{
  "n_layer": 11,
  "d_model": 256,
  "n_head": 3,
  "n_kv_head": 3,
  "head_dim": 128,
  "d_mlp": 512,
  "vocab_size": 1024,
  "activation": "swiglu",
  "norm": "rmsnorm",
  "norm_place": "pre",
  "norm_eps": 1e-06,
  "positions": "rope",
  "rope_base": 27300.0,
  "rope_fraction": 1.0,
  "qk_norm": true,
  "attn_scale": 0.0884,
  "bias": "none",
  "tie_embeddings": false,
  "parallel_block": false,
  "extras": ["learned residual scales", "capped logits"],
  "init": "normal",
  "init_std_qkv": 0.0259,
  "init_std_o": 0.0,
  "init_std_up": 0.0259,
  "init_std_down": 0.0,
  "optimizer": "muon_variant",
  "lr": 0.00977,
  "beta1": 0.95,
  "weight_decay": 0.014,
  "lr_head": 0.0037,
  "grad_clip": 1.0,
  "warmup_steps": 73,
  "schedule": "wsd",
  "decay_fraction": 0.503,
  "decay_shape": "linear",
  "final_lr_fraction": 0.05,
  "batch_tokens": 16384,
  "seq_len": 512,
  "doc_mask": true,
  "train_tokens": 213900000,
  "steps": 13056,
  "dataset": "wikipedia_en"
}
Each number is 500 + 40 x the weight over its row's rms, rounded and kept within 0 to 999. Layers, rows and columns count from 0. Numbers have three digits each. The size before them is the row's rms in percent of the matrix's.

# down: layer 3 MLP down (transposed), 512x256, rms 0.0866, rows 374-408, columns 0-127
# gate: layer 3 MLP gate, 512x256, rms 0.174, rows 375-409, columns 0-127
# up: layer 3 MLP up, 512x256, rms 0.185, rows 375-409, columns 0-127
down374 098:504567521579522504455496480500487494536505503460500431534456526539519598420498549525504493531431503503495562502467483549532467540581540505545496494572573547448478467518447448525546526430471503536484438498524521489471534457434451492436490502498519508549558485458497531416528457530464471494585477511513501585533527455476543529515484534480525474494457593528454478516559534454492522513457
gate375 096:601544493511517452506484556493537488480461436470442469521478546513482480488437486503459545482509515506538480535503541584519519420471525454461559455461487455542485447486523447494506580507573520512544466460483562527482505568501538504542484529455455522499501533497472464503463509435505533493471470427550461539522548555439509513506505491499450410520532505431482538525454529511524489518475
up375 101:476573494542457463507507494463534471542456478501461468524451537562461507501452475547507509576495510532500470435490505472493506525530526492417527555453483467518544525508488469513476514516516499603477536427495521532513484441476507473543515522498459464394498483495486457453466461494541492520508490529617541471515505458444480490499466460471465496553529552474513478553435530567481492531523
down375 103:506592506527525471498484480518487505532473464559487439451522482489504481494416441484457469521508522459516552567514485520529529480457490492496513506492562502549436520478501466450546562475429496473446497459414510579531471496539507473465516444546540484446420541447565445492489447477480457502467468516491485521444540519521519545435444461456474543618492549527474456524440466529435500521473
gate376 108:475502439460503526564489510518552527505429498516484449608499491478492431506493509494474550465532553505474486420442474502538430488495473545489498439494480456498448541429495514470490521471529563464499424525426522533554466484511566552475535530464502504481495521561518474558567539587550553456491442530504470577464545524466464435518457508507505477443521493373561486429475501487452537479527
up376 105:521524514496499499483514470488458534537513557463461443496513464469551563521457488527555475525497490520486481509411533513446508449500468502488506486505542495438459483532525503444518517436487484559574485522475484464436442505510480431577457475506512469537509572497470459450469606445482466544495568480447592504569515514479536503439582494504472541527475490476506493556467459580477487563569
down376 105:534610526496537544491530442533473590506554529492454462490510520481444508499479464546597475545465498507526528513531456482507462519468552489501494541512513514471468540479515542549490545476474478530494432522507496440463492509424474464469531440588449480537492518457489537515470462490483453476501536502500474525480533469563525524464489549482475625555511553541473614478529505524468489501483
gate377 099:467488455391461484542496503544520465383471552491518520496423539567507492463503498488545464442511501545509459560485542538522496420518459520483491553551519528520501565517492474554522500484484484554514521487492467537415511517518569519486515455559495482621394500425517486506539528516507488516482511478448482449496448569499494478522483490504494464508545530492501478506458435480480462530425
up377 095:452496445458581538504513587518476555510543513495476488494458563473515468536533544496550553500533508479528540441462479421465507580523501523486469497554480517478457527460452437446493515510462516542473529546573524491470550522497536478444494503552551540480524479513564523515504444518501521507534420469479546568498572507437409519432499584483474521547512427439525542535514486514456452495486
down377 100:564476470591535539488474512503502543488520455486438550417436501432452554486456538468503463553443480531490490523473430441460528586523516538509567451490497525532522503526526432594532493505521506367486464485466445505467456435555493471543520589529546451475512489461452547494482496493474486558493469453490523474444496485480534480521504510492452556509528494458479511427457505462505485519477
gate378 095:529523540483539516576469488541519533485554456513554540559529553537517584476430546471523542535512546517512491445443508547460531484495571468498492514476524460584544565564513495475477493510498527481477540548493457509493475500507513510566477515477503494531567469510420497443449417523502523491486461476510411507522488572507444444572473425574489543526512535572522456494477422517489511518508
up378 095:455519447495530514541544513474493533528414497437507510508481513445509425513497434512487485520441515477533500481505558470509472534579501499519445497545576472560566528440501572543500470536480520581516450493483499529538501500447462465537549451465418439498479531528499455529512515524507497424491484516534485493490494563492528531443427501531493475515465502406469486522510419459554477470491
down378 101:446522486503531523545469545509516478554442523553545499458470480500476510530561513492404465558503486589534486572462499539520532479525426509490511455566471469577496506518472547495493434479477581500571447537362503497515515491522474447481537485501484539523506536485525419512465500381450496561448504466486573566544432460459518543407502491460481467509573538428535528448499521554517465523512
gate379 101:454532539472436462533495542469538532533530522474447558544504473523471486532476544482507583528505527585460513491485471472533479454471433514438560501514470501417602472482497507451507552564505504509492570495485507560494505508519513444499535497472439515524594480474401473477550440469478542462480500469540428436529505474513552454472442580547474533497484543493479523406482572572504517515497
up379 098:443489569522473488536457474554466484447488538447522497537540433480552511539446482553449558536491503519482510503513501526574546498501470468474567538535509531534530535529497507511544462578492474507525492468612589493508506484519473525536557519407483531468579497526478562452416562525483508530510562490496413484477522417559496408534393529429542470522457441581519524466473487483480539553474
down379 096:547456460484516481564481484511520490436481509490534531468551525492496442582482425565428584503505439519466492417513512539529544545511452474508467496444523518507455471476522554481469461515542500417435505487479530474522451553529506625531525481532500500434474473490512542621578488504490528511499463459583476479522488516477501537518390577479502483505515489485510475572475436484539493564551
gate380 098:489553469561475500525533515476519443460481535530526495495406526532524488509543471470474440449459592478485505470454498489478517491494449543459556504574512548445508485471535533566497528513468431553486521517429586490506444492527519466501510551534480507554478500445462495515507524481432466523539530504525455542457508501544484501463568590562466518517550484443505503476432475602514468515514
up380 098:485496492415482549525526509461559509526590487529554524430500498564526528582518454536521500463530487530474439509511609491442561518531549512503454497443416524518511404503544550501489547510526553526486508465593452559501473479467392458477483474543571441426497485513497506509632533444480511424517410520494551493449535511516531532480504477452456507522520462555555508535534563513577444517514
down380 100:479491492480546541443544475502509482482546457500554542456527482404487464420506485525498482517519509487558488545446529587508504503523488523475459441541495508574534491495489523502415515502461502541531526464528441503491492479439511412486486473530561524519420487497502521433489503443505479476423432468440463471443548493490475528421482549500427447483456501505467489534503557490470480503458
gate381 097:497507456568497474505474585425389549434510501505591374519490503461552551500479481489555519506489508531515546523586515514432512612534507513512493546492532487493549423494487448471480559561452509480498548529453471518503457473542504571519490516514529552495537455536482510573474443501440476476568455444520520527519492539477437572477474537522545503557497452468512508503550471461456443451454
up381 101:502542537502444498476544570540484451410514472561510456473508563551420546531505559575496504484556436495525506513490423461492531514516536491530534559530537502514454479496474526521490476529448480533501603515579449483529440472528552553390556442521461603471513508472513513511456517502489544564451521502450529512484498465482429520559503572456460450543576532506481486488508557497502550470425
down381 100:443515485553475538492506510465498560442511413449454498547458481499508521469548445449552462472508499414518503607580541519545432447494522482437504540470501493482465506534408430540543522499485590418474546482526518548497520478460442474491492535528466515526563548480468539571481472475488527524442478500454507458463462506501503513498498481503499476530489495528521530454600518502540483543548
gate382 103:477477581454564550413503489506495452585505543392548457561505511512499493569496562469471492513507532504550542572461516467510580493494449547519472463470495496539512450468557564514501468534519522515601492507454438390548499546503493544452516469495484502477537543493452494426459478490508492497507553547505525438528450453515527483495559533466448575484459505551529482492582484554481487491519
up382 098:532541513519493509545498526508492489532523483537563572533465514444445472471480479484529501483489515486476507497494488566489525441479506414468534536436532409463467481596495460530519512448532476586505486592505472454458542557483533527506460438531503527451464532430526562438482578489470457483509425510475468519533457520477429520486508441466525450591481526465495518523502442514469431493529
down382 097:487574459522491594491466540482527573499462568485501505508528537478463474503498627487511482480512488393460509448576541506442499463564506511450557561482458501483506457484527544532526473572558508539437459486506534526493524547505491477463539547542500525459471511496478533448490442456449561483504496453509392448534530426463555493507490531554464519555457499527513480501466439475483450547523
gate383 098:464562526471532469564501571493498487576493453499470553495454504535508530559517599458533514457542536517502490458495438491472426456462456412521511537506523416530488482550471514465529484508520466520543532486486486542467522556534515546461572481474538494489510501571446455477565531517452500472488546519471511507439532466537520482475464477489500529512500497521583569487484503545550525507435
up383 095:486543516505468525435527514527508577464480511534518493460511513536400463526519519521507566578494482583474479513529526479455439448440433488497533544571536460427532535556485489497402508496511520467524489501532497491440592558532517516490441452498527470528522527540491547443542473486497513444554589520525494536510479460512525487538493523512526512411525539461425421539453529432594419433533
down383 098:495556534502580485488573497553490562521478458581534509438468584538471500513537549447549483527529531523558538469543458492518479431479527492434513533501488477519489547532466610496391492499452440586503435560580481505506591556546498523506469472537508486526474555528590406436506490445453503493520533561451508504488531539418518541505501490476524486465531493564499523432433504556564515446513
gate384 099:545503544542452484481506483518433567480497443444537475539561507514486477508453548562465517505517611502519541509507541486438510531544545520469570440417464535513482495448523529455475493517494457483495532526482571505475514476413587511505441430468432476494479476534536428518522516480536525539515523471541432514464493521509482516515520566437518524597501507428484479492465462512549446444468
up384 100:549579519487510541502561499485475497442504437487458449459453451555412480480570453505554480473519455517510511522551504498511514515489484489493530553435491449547520483451495500459526497497478475558509515511551497486461509588421524439493507488492505496552499469557431455497471513513451509438469514553495499510463506445497461459444477486518532419508509454508495484500571494468500486490445
down384 098:455487509491473520509467516439472484554493472487523430552594503519516507481470567477485484535505503506472488474591518465481473500499453536499545503537491555566503539491448541551533548475508486509546467521554471467537535467478604500502463505470489515498374500527489476504470557478535499556512514471555533501563448628474485506645511544494517474510498467507571484485496454446487528538446
gate385 097:578521468551508541536528452485501510503485470538468427519517550544488529529485592548470484516536466536403545507489457540478526495453503523499579444493519567549481590466549527532560507533450513423516495540534468547545481452462535508447552514477464476561500409552439465507508532494521529523498528500511569536487474440497488477513483465522519423514475519535526497557511459449524502463499
up385 096:460513492525575486527497456485495515454523479467539511511485495493472493554444468477465482494470577547438524606553504553412459434488505494530540419489535462545460413489510510569486502462480445463537451502492469404453547505504419456515509535470617457511512522504428513511483518496493419571437575514550515514469445556510484510467518519515511509574473540505480531504601482472519533535481
down385 098:479530497518473549460461568512553530454453443539512503427499515505497462427478516546473503436417539443451518537435483442507492499517523572485479489471490508537481480454617452460488532536560409447491458515477468501514537462508544538510464537498600470520605552466533542526525458561524519475541494523472433539510536524515495497509494470521543431567425437487528448406433532537530461540476
gate386 102:550487554485523464505508467497535485423499491481507528517545468465414474542564472566512491551520500544473502515593437552488458515449536474424530475466504539507538523497488412567504459488561430548472514526526462468541483495496494438465488523514534456540550576540483472595479620524497499462453532464505461600478425487529513463476478463424437575519497503501519569434483513503496515534498
up386 096:520414471576582550503507568454561508452530537460519552454508526444455548533529520490487459517475547530576446578516553501432452408485477506542481538437474505442545509509539471475552429486466519500511493529476522518510499491493502557495575444557501468499517428527466469527471597485524473430462534470437506498476530527516374510537470485534527522414513475537517484478465464499482510473554
down386 104:472467465499523449388430501454471539461468562528459507555536487530582523600507580543557478429541480483492506424456421509490494473456567419505451555501593455394507472444529490565496525543521468484490491538434518514528470541547537512496507524503544495464506494501513470527553487482482471523541466505602525503573492491419468556569451499496501523480487473463541435425492472447473526521475
gate387 099:534506556518480527475456534478521522475416562422503522494482542529497442480489416495518505496510537495521549496549477493390506473452515515431545474532515538455503439509506386499526506517489541514512468530536535464492572540522556497502471487493500476425511487439555469460440491506540513453434463485547433562449518479547471529491493504490505456542520476445495450555560510521510470546590
up387 103:463492513485487466509482532508507501560511516520435493527536461471474532580529475546509492444534544499514522500492539531458515486515482499421494466543514488506556495415494434474523440470529447460504607452506516482504487504508488470517512585523511598458506547447466476535445434515463434538518481510556519460530544486541522483481425510484468518491592465513473472442467517466474524448460
down387 098:523564407505528524486550466501522534472527467495497501561526528470451462582539572529459572613450589515499491474485524522548492454515502451518479561444534482508437496527539505511460457495508515477530479465478457517462518493454450438500505472537547520490451492522456583468503531562462544441554469422487488549563451536507515509531499403509464565463458531534463528526469481490537465503498
gate388 105:495514469448552563480595475474553556508461516550552533512497473495476509538546518568531521527514469471465477470461493507536514511522413516452528584510498429524475545517443461468501519474485436466473432451525444512532362492465512555511480509528491454595485530540476523568534519540513470499495509460464547423443516455479421463511457558561504516472439495476429480467555547516447568553472
up388 106:524495484481479511582500512462479506467486496495456466519480550538490480416383484480465500502442513524519493515465489486483502588524484469533538465497532468515466444596572468542528457473568459496493494543549491468433461553482592491512526457462466533431495519451476562527519492504485534404455502612514481546560466520538561470449475490430512480535465500494507397505487532472534414503508
down388 102:591530509497459455541504526518536510487490522480539494504534467499446484518529500551542508515558520493508601521478521572575520474488527489543496490468523498479508536519557446547470486512488565398510527472483494554497571508534507496509481519478518520506479495411495512567526480548497464511532518497451506523448591447493557558465609491524494589479549478425495500471472430562537581539540
gate389 102:492500513520507481465552527467478521464450514498504520509462507556516559531478505509523552552436586562485456516488511504503552525477523566513480601524483507452503437491510513424443508507460592466475506446536549489434453480524499476441522568432507449468432456491532460454521436490502481503505504459523488441532480425570484528533500489577544530412465481410541551532480521509503548510475
up389 105:466451535533510534457564500475590496479541527519530491544498500531575477481505550476480543435465524607447465560477448516493557461510475515551441525428540556519538545486543496464496571459458568543538500457526532418542500447494527457448464552476546481495459541479541497454523447569465458483517492515494504526488619522445503562532513503516513483568508537451468514491513505478473536560537
down389 105:521538512504482556419547501490461513543476465442507541416482486419452527575498455493475420492508448530469452547558560496442504569487516474515542461474505474439470493488456582478490480500482533556497493455517544545443478462436530512463446472434447485463519501439522393549496488531497488521472583515464525450461590436504560539563562487555559593549517578571504576435458498450502504424524
gate390 099:500449479556453477458557483476573463517430555552516502531519504541546533498496512500501544462585507440502455478497566552490527462568489424499509532506478550517557523475446529576535456500449428538524462461527497460448520547537546541527581532560485561523430460424513522539559423556494508511457492537483455514530466482523438511441497498552505474562524530499526476500518427536556464526478
up390 096:579455430408516503524443554448464553499487483464518465564565570549477473445484477447488478473444509599486453493560471514514549583487514473499508525522496474482521514469565501521470529537519465528507509537566562468475529536542457453488504558456517529449496600484486453469433432562502427557495514469589546586534478539491446483551480468566470570588522436496515486452523472508542494461572
down390 092:459553509455476555519504554522459458513562515466477496468489490455536559513535467545579495492569517433464482547476539498490505562498489435483526448546545463493455517562497517484456426442426446427533537528577461541517544505569538431453507490511491493464499482507491498512538495528484533559467454501507544475489490535516548460485485551516508445546503510495482513459548491465551441565454
gate391 105:530442517471472542533531489540520501533538541421541512503512411574504431510510477473461513504492420511522547544499557506588561566501526458471481474457521542488474492465411552475411539577507510505451463516476501520510451434497420489434447492476472441462481529510501472579529507525534517480606540506452576592469495493498463528481524490591546537413468496513491466556566499515453508500419
up391 101:539482504521496462526459454488468477467495525489496488478497513515555547464557491515523420533476555511488481488560550421494491508458523524527445543477479529429511509457532554529466508546552536557501456505446443511498476438505490479589447523549522490428502512460502536507471467497481455511541518513518469475548498535471511480504480479445467569470449396449473503435509485618510534480588
down391 097:528511517448559555515495497506513529460566433444474534526508548469485463548496451506493496518487517460483463522511539486423473526428550527493565491548503454556563454472485541517495502547424513526505565465534535524528484499506480570491469470482513450436477528582522471535541539501492516549481500472478470473545497536568469476473553457506490449515465489457511434504485504509496446508491
gate392 097:481466462511463541490452492550501501516531512506475552628480569480536416537554488538490529556531399526467544496516421436504489564512458556541497420528490487603523495510518513525508523542484507441539521537501487529463511521491531513477545496574474480464480455521490491541520517405537450528535495509528519542450544467482517487509547553515503521519550448505531550489453518491550545537501
up392 100:405511489425531513479608497558522487536503454493493528638500486494539558517530463507477479517543478481482518545472475454488511448518507550519496598487458506578422505391567539559503499479533475574578522474417483485534506480518524513439466521515482489494475468522490537601574535484502541474530534488483503486546485493465497477556536493453497475468519543508512511437508462476478499475564
down392 099:565453489526480531481516472443532505499558477503468573529493512513523472535530458484507524497581516596456500532565414542556515559491469485500503529534502414565455498491494509478485456473541492495455538558501503543484491497471467564459555491530443500473541533420548526509580486483429481539499467588533457526515520477523446413579508480527483490396482609456578472514506429446483481562558
gate393 103:549521541540520523568459486489480513513486459544524435494447479508530602510508507568529485476512598496448519521501557473407515472574511477461435523517489522474444515589501554488515460502479510493513455436466517510454573558609432473495450507468452517511557485524494477474455527534534522520456559437466543491526448479491443441541524588439538464453494468600557429528503463472532469487522
up393 106:570507516541582500572485573557474499461506540493496392462503463479500483463500530481501551454548504485466573464494549539492532481560460501467433442480456507451430503551464515504482491548499560541487497504529485494502591549566464505427530455464509483537485521488388476514522542512548490527529545475534432528486506443463480505537585496537460522526506506497487473515505500500486573579548
down393 097:458478495489511512489517494424519466528531480515504511520448504525538548463528498529450462485468482530482548499566515489549555461440504432455492557512451440550457501434475503510489493510407552541488524515531471458530495416524469481477483547588499527531446540525511457464505521470410537544478530456518503443508483448527563425468566452481474477491538533511433451477472506500512515515533
gate394 098:486490502577547511428471510516530508415476528553534447513492479480517540486443601480489444498528578510521503448479446498477489513510550512491453528534473498569504486462525492450521456528545545533511522507545457482505557432570525557533488524602490534496478467483489536480544491543446509495523475469497473495459538488470480547493491613520491473458480578449511566505459451552516495527550
up394 100:480525513536507438492482498487565490499516516492473497446472355516475504500428481513557539442559518505538475493480571432574574471518480511502545533478507378467494517540487525483486507476436519552586464536462440479512529472458500492415532514543515528517508505498571542509492531550516537434522487443452615522524521477454460535497526550522475457477463601456600467548467487549464526496486
down394 104:546579508541468458477528538516505459527538483503534533516535444548477523471443428413459555475455488463497544465428478503467463447486538500475494482541573454513453487462510514485472534541478581473458544404401524450509609516485492540446509488547488448525460535461462526489533468449571555533493481450457538477541491496499455468533468493511435481478474505541500517544540506481473441491482
gate395 102:494441565481466523506476532546465460536509520477531514464554466491568512518511449522517412495467461508520488526484573515562464536555489453509513516533448485480462509479467513505482488589536485432551513549514547510472591500462557431423465480499527492423443411523523520471507480542489475493543439513497544534532481452451531548538486594526487443401398503548551523493501492518538494447476
up395 100:471564502532554480613458506546543470457519518492517533523486507485468468559620490486462524475532528494425464525505475510501518495490525467462581490488542563558505514509470489478502471497470593547487459555521453478438479568603490561546449562505499484475501490461441429523510472431379463489448478443528522504496540539498483446534502486517498509477499436481567480461483425471447488507498
down395 104:470523525480496420534484534452466489537520491433514528593444580536460547471506517489509453538429506527513566496555531462473479460477528543481564462510545524536467517472498489438491497490485445511542486492468458511515498510470481541487425519467527471444503472430484507474481554523506505489504518520528445482490473493633493495429525508537486463529563482506497411519554490477467427466565
gate396 089:495505485510453549566441462438465518523452508541467375546557478592485474554458501609528536429484482494508459447538534477455444490511525500474503531493527488452562526576522431487438452483597490562479507445465393471485447471516470461491513494498484505511437521511460467513454431510533508449530470510494494564509515478515496507523526454538543465445513489516485491467490442555509475523519
up396 089:528500540493502480511506537467443571429537546455592530502535491476541473479572520510453510538543496422517472491446503481541508511433516556515455533500473480595536557482535490501470524478485500472546568492482521568482464572522444557517463509527442457491528502505500473480489472512505470572480475500480412443493484488515507535550489511458420484536470472513588500475559545509498535482513
down396 090:458523483451492461475511529545506553487558502477580479525474509474427529479520501445501406503481553528474492427435464436465500478531529466508491561502559501480484451490525525455537518531498525464538502483539503482469462463471424529507519521501483485515434442540544541435568468529479567497425507567554520560500472492516527449537531460496476523592380461490486560456540477521507527422517
gate397 101:476518539518465529582503525562560414408522494567496538470487550515508556516557511467554501511488505497468514492558462571501473497581463457471420491466471559566588522539401464561557560516489537505518567489552529499538504495464526523514496505493489442542476519487528502460531472460447417561491482448509414450454552488497537483463536500471581501506475545473526582441504460454458533544475
up397 102:480458495557486489471527516558506515516502514440498456482472502508463424462503495450461545579554556543432447511561501547503504534479487456530467471443454535506544568459534505501521490498507457496544456477484559528514593502517466531552480430533520530477493488463473423504506580502512513431510527458508528565530482483503487551425418537555522467479488525501488551483526534490542514421544
down397 102:559530503511537513435509567453470529512474513501450483528457508431558491526511539528474518526443475539502466538457478524532482575473552528517490509483506476489456430517552483507446390456467459472445441475430486485498396510508460481529505479553396519487476438452538508455493551551570528496530542506527457493504587507464451529531590491415461563414443458504494451531498423483461540584483
gate398 100:490545510468544539513514468571424480533493502531417451505550522513561471503456501547486461552490508532450491557477519556521471490501461494549546526541459490506493523432551424547398542487499556476524585491485477523517442573540505507497584520488480484519472501525452412515500539465423536459453539537509479496552493483531472583491494485455533509515523540436487428446531480443490534446446
up398 100:509522511512488489555486446536509511443500533532472461615576438526531471468523418498538451516460512535463438549431550497503530522470517483498473581535566436476499563460495528525587520492529548518420494520564508567487420554468496491468505503529492517520461542528492440474613469546468509540452493530537519460527466453603465424468484533456570506579515550542516470464521531512477505484471
down398 103:490529519518583482501558489485430478513524500516520504490528521485518494484471504489481453477444491511512491510463472623503517508570514435534451472531496562431423506444578505472513588508510513545423527517557409509453519517470485508467515493500500433517481572542440510463495457478454523483550534521520464477539437437487552568510473517518496473493502564438562468507506500463479507409528
gate399 101:453498551469537484460482453467554516477513431485462476443389468444529492478466402474485547520469497553550484469459482459473470538458479505437528505511501528463553482427554459494470466511524455483453554517531511425481474490445502510509536536538488453539479470485505569464528504509487522527561498518496456509518450522505489489539413512420439472468539467446470509421492536503571540491506
up399 099:561499530449482398469499426473537422457573523444524526456567426439524534532492547460501523414477522489465494497534478494581533406443504499526451517517536490531473546537485496501503515472531476546610464456463510545429543526468505475526516512527484564468555497456455480522432519462537554411519547553509468501525558508440564529492529497468500485513418476487461470527512482512538514503575
down399 100:554469569540414562540483519523450402471553499572516488485534568490418488452433472547597486485493559452506478492440471546517455555473415454553465534526564480502533514481496589436441487492498539501506490447491518497497453455519483457469568492500496525441532533480529519571557534517443467427432498529496442462455436517517505465504501543506425518432463494555552520535503554464466467505481
gate400 105:470453422465545512522488487481458467486453466485477479528505539545468452553554547485468519491545448506512487461480466431514534530583507561486592496523471508534461553445536552497489501525505567478492514479434476482485539531409555538497480541505548499505483436477493503569519475448544545504558502486456529456520455540453521505527503543473476566521449473496510471504464461561469509465468
up400 098:476516496469516568499404482518435479507480403450504451491438490538479546569482513481487553439512524485466531549529460487506477468550480531520551588544567494522431559434516530486500513490587551575427492474501524477538464474425468528446503507505502503482477446500537443537543437505482503493593526479470563439520573508474429494543500508514610455461460525497552508514481526553574434494478
down400 098:488433444538449497492516551434485473431515556500497454513507454544513494480538506441503496431500509466559555500469488492488507481478445469453485490477544509475505479505508502490571505410478518538509516489468499486584438473590468448528466521519465488495484500549449521481449437474498506493506506659541539502608514430502437564521429481475504503476496547467478436454458569536477510482509
gate401 098:482436530498465507486562502507540417475568473543489516471523518510509494494511555457461580506456513509421432550534526435527411547520491534550494532458453495450490469470447510517444462560543534473425458475484536523495499519475467498471459517575453565564475482493484445535545551486465475514473548520496516465494520536514506470481476533496517542551461505510441484587556446508539427497469
up401 094:449474464476540536473469509549535416467497451474467463471507555500479505464478547569503606498605485499423523500487535454499509453553467499521603476482404569501521553512478560425500453492479425484482480502483582498512412497479515512461552520494535538572475588452482504504530517470496492487444534622455560463468504418473509464476461508402499511577459487490532495525495489446515510557420
down401 094:394495463482532516522522531557508475514450454553463535474530472536561434450513470521551481540503460491565462488431554480521536506513431504487504529519393440494461532495515556550468480501517501546415540499468403505495544535548442489504486488577481431511512484536506508513537521493627471470439495599532523479555505548575513499455512467510497439438574560524562427482579534538440420500541
gate402 096:487460503464563519524572489516569480509528500474453530497530449507431549520502512514487518527479528628466504496521473554513512541507557543503503514600492471465444525495516422481473525456528525560486522538561486527459487496462547518563490552486440543518413588537528508434532513500499456536417466439498514440550491574460446464474524543511495508448493493508501496429448418455459519616487
up402 097:575521528531453471487543536461494480444500481450535483578463531515583498499450492510460484492521448476467516484399488507559531517438467496452538478555507589542484463475570533533504532509494474550465438548525429471479565520528541495501519490561608560468497432509505488490437480485514507515501504526471489563478474474432526520477480492475465514529506456470513585452532563488532522432478
down402 096:496468526540507494491521489498559523484460534494595455543462519525544509534492512516484533458526518455454466494475481406486598412432495560441465514470562547507525438492549532518501540592503436554480518496457488503530572477582503525505488429516538568511497450524472554445520504499529536449535507527485497580532525540560551544458549491441444515491576530488417535553522532445464543487580
gate403 095:530507490504548571479476552481523506531492500441557503499539580493550427503485556539457475536434513538488488529552515556520539511545536540524495474496528473523514533573540493483479445561519466450486574597532500467474449545526512532553504454457517474464387510507508506485513436525494470519473571505529436435500463542437477562531495517519606516503482493539549510487516551592512474566483
up403 099:491504528525502546576539450476466514433480433505532513489497476534553580496431537486558445461507468440560518441461466481504392528498498508492538513496493579384426436544464504527537506556533487522507453521437525489451533491464508455493476553480471510532526423501443525478567501533428500484476569494464527533500529517503554490416480460505481534428526541498448569491462468497423523504448
down403 097:465549495548559596483464531420502465435513489518536439574427470445507512421478464454494504482535500583568469482484563551444510529521504508550453539505514493509536497511471482549548525551528520577552490514538483497449527454498543538404503482604509436480515515562496512496506518552494517561473576477479471555490519505499529547519532508484540463478499568503598519574460505475473507483489
gate404 100:519507459492512504457479489426537489478528452507488526538556530510493486554463505422519476528453480467538534464511517526460513558487468490484414618557550491467467444454518479513538487513466501473506525492504492497532536479576570487525457489499511378499470464498454513548463544441497470519515533559525537493454447533549444486568540457539508545493492462462590440546498521541477507424463
up404 102:497478506518487448543503488544560474487539550449507513449500522563489516542464556526463487520512546542474450620509552463421503429440487455451486502529510466421511441505527495500485523501509491529486438540560463546534558513526518462508449441445470547552490459428408510492489554502459527523435487524446466463495469527503487557473484420464465522475490493449558431495436440530529533414520
down404 101:507604548516518625465479455515486489470454503551464488508570534475467537422406452516407518531481561546519525556497568433500549504510567491502529559524505528530448559485549518442530553488506497529488471495461550534540498477491515530504489474458509551551492538554533489463494528532569513431529422486507491478488549483481513493508575549563533450550527467476491482517434460542452500548557
gate405 096:504529566432464540496508517544476534478572439507531469466464467509515587452409541498527547508448481498510482470473489482546505528513521498502497556484503514526487448527507482475445509511552495438453479522509496505571483481549538615521503443456484490454513564477546442520452554491490552495476478429529552499574552531563489609534493473520472539457493458496546557447551509527496486466511
up405 092:496590444490488526458530535529500501419550569451481503455473506541446516465493499504508527479520485529470541478545588442534462472422561470441514493492495448519532546542488477510554469453494445482472488558604455465514580496537483506473474491545476469474373462479482462500502431487433520479541525460474508460514529491493547526476514491535491479504521460487458530546469467442486542555497
down405 100:463521518497508449553457509576517388486476507544466405586452474433510480534508541557546546487439552490505453481538500447464521549501483521484441457488461445453484500483436538477555473528438532560520528485593490474501474519503456443500517450524495514545497441510483474499582476448487416481509471480533503529511478591500512550506504426491506548468509542574513435504471523520533480531491
gate406 096:469543549485523524539486514475507570478494419543535526515543426481514406515510512427596475528443470415508478569466496507500380471561536512495465543464492492540526458547533493557535543482517476513529483535420513536508554478520490530544463476422522469521527453487527521475556489559522522504493457560490499427474530519533446490556483488468491499476539506477492499473481517496565514556505
up406 098:453476542512496531499503519463422516421506545582458522552530440472432465512466505554481507511459539601524551486513516454490546550505515482521492490530523467519498552505487457538532514546492522511568572481498465540578539443504470513487500496571535542461522534478512501431489502455531507462473466454586547529524480472514465443537479514504484520577438537503430427490497474489515474488576
down406 098:467536481462481477521484566556510617549488544527488538520558456496565555431527457548535482558460492521603437499496509543427519508532495557417487537487548520572435452510517513533541482486491487474521496517585539518436530508498489472524477551450517484510565436408476524466497524514475474464574498463535510508517518446509515474524507520552516522591491470504498445472418465508552543458522
gate407 099:491495558527519460488500502452473466477542568470480562509455492516594574525529597505456474506505480487448476438508554556556517465514446491456489427485488502493445510529515538546495490490514453529485543511495506509525563576627509476442544489461524502567512489499530468454469465452475498447465508428482438389505519487503532480526462464471452516437480484468565566471509581498474533523477
up407 104:450485484507532427437458489480543459584473494508478569599489534508490549517505501502497535510513479521473517480461509403491476532461468460512566464496505551513480529533496520476419493514490430506498444521513517529514557494477474478592474424580549464481547590476456505567432449507487568433532537484454486537413504521513463506517456534439469496547494405470517515550538500487460529527527
down407 100:581507459543547443509501439497559521475508428523571581454530501448563527535506508567479513491486539510469515442492527566601497388483459479462469512403489492452444454523503502469538494507536495476476458499514512476538456455540448456545510490501494510547541486511487548489559490448500466544473520506490488385430467516481487523472430510437460530465536468557521498445550475489545536497467
gate408 101:459494454469518456504479525525478559544467443545485467494521532540515518565474499429518516489401541503528597520510404493501530478459437513487512524483513509619486449528581503559510557489488462527529483559536511529476582437525469484468504531487505479458559425485560529549514553509536553493537432517478479505552565533528443435478521473427547523474462473422430471519474490517506465507509
up408 103:402471476481495480435511505510544508513454479553412489540534516472590486485451482468504461483442464537511532538481490492541448493526434515539491501489490506489494516502530453512487450464450519458462526515465474456461474484513525450536472464548481473492505434492518495452549489502530444474515471512529592519515535463492575493355488460433495419588515442494462467578483485521402472554545
down408 101:560532475479551506524505510462474457548559545495480364544521520546518440510505536469491567512550513414485455528501409458468474522515492557530503501479448438510452553527457488495518556481492483569486455555511426444513493474454476489483537540456462477484494507542485440470619540526535580497526505445574524510545497480541555518559448506458498470503499499499603574474447445394517484443543
gate409 102:513603558564476524492536482504631584533459471471538491485395502504556534471516508513547515555458514497521520505496567542461530450539575521531474475485469544477502483482494464503569500508454500503511558531467505463487450448439504504475476587550486518520513458438541505507519528452438544535404522501476509497500526424490483482416502463444511510436531466448478521515499476480593537507511
up409 109:472505550504540527512497495493596550495470506456448540489498509456468467517513529458509440486551582376583528534497544558439465600531495488436441434436503481562430470507492526448476460491520526466399502550530488512479487551530473464490519521435445502534504543503530526552496448477547496463538438541559479559454517511532440448536508468498500503428545471455514488452461518497514506482542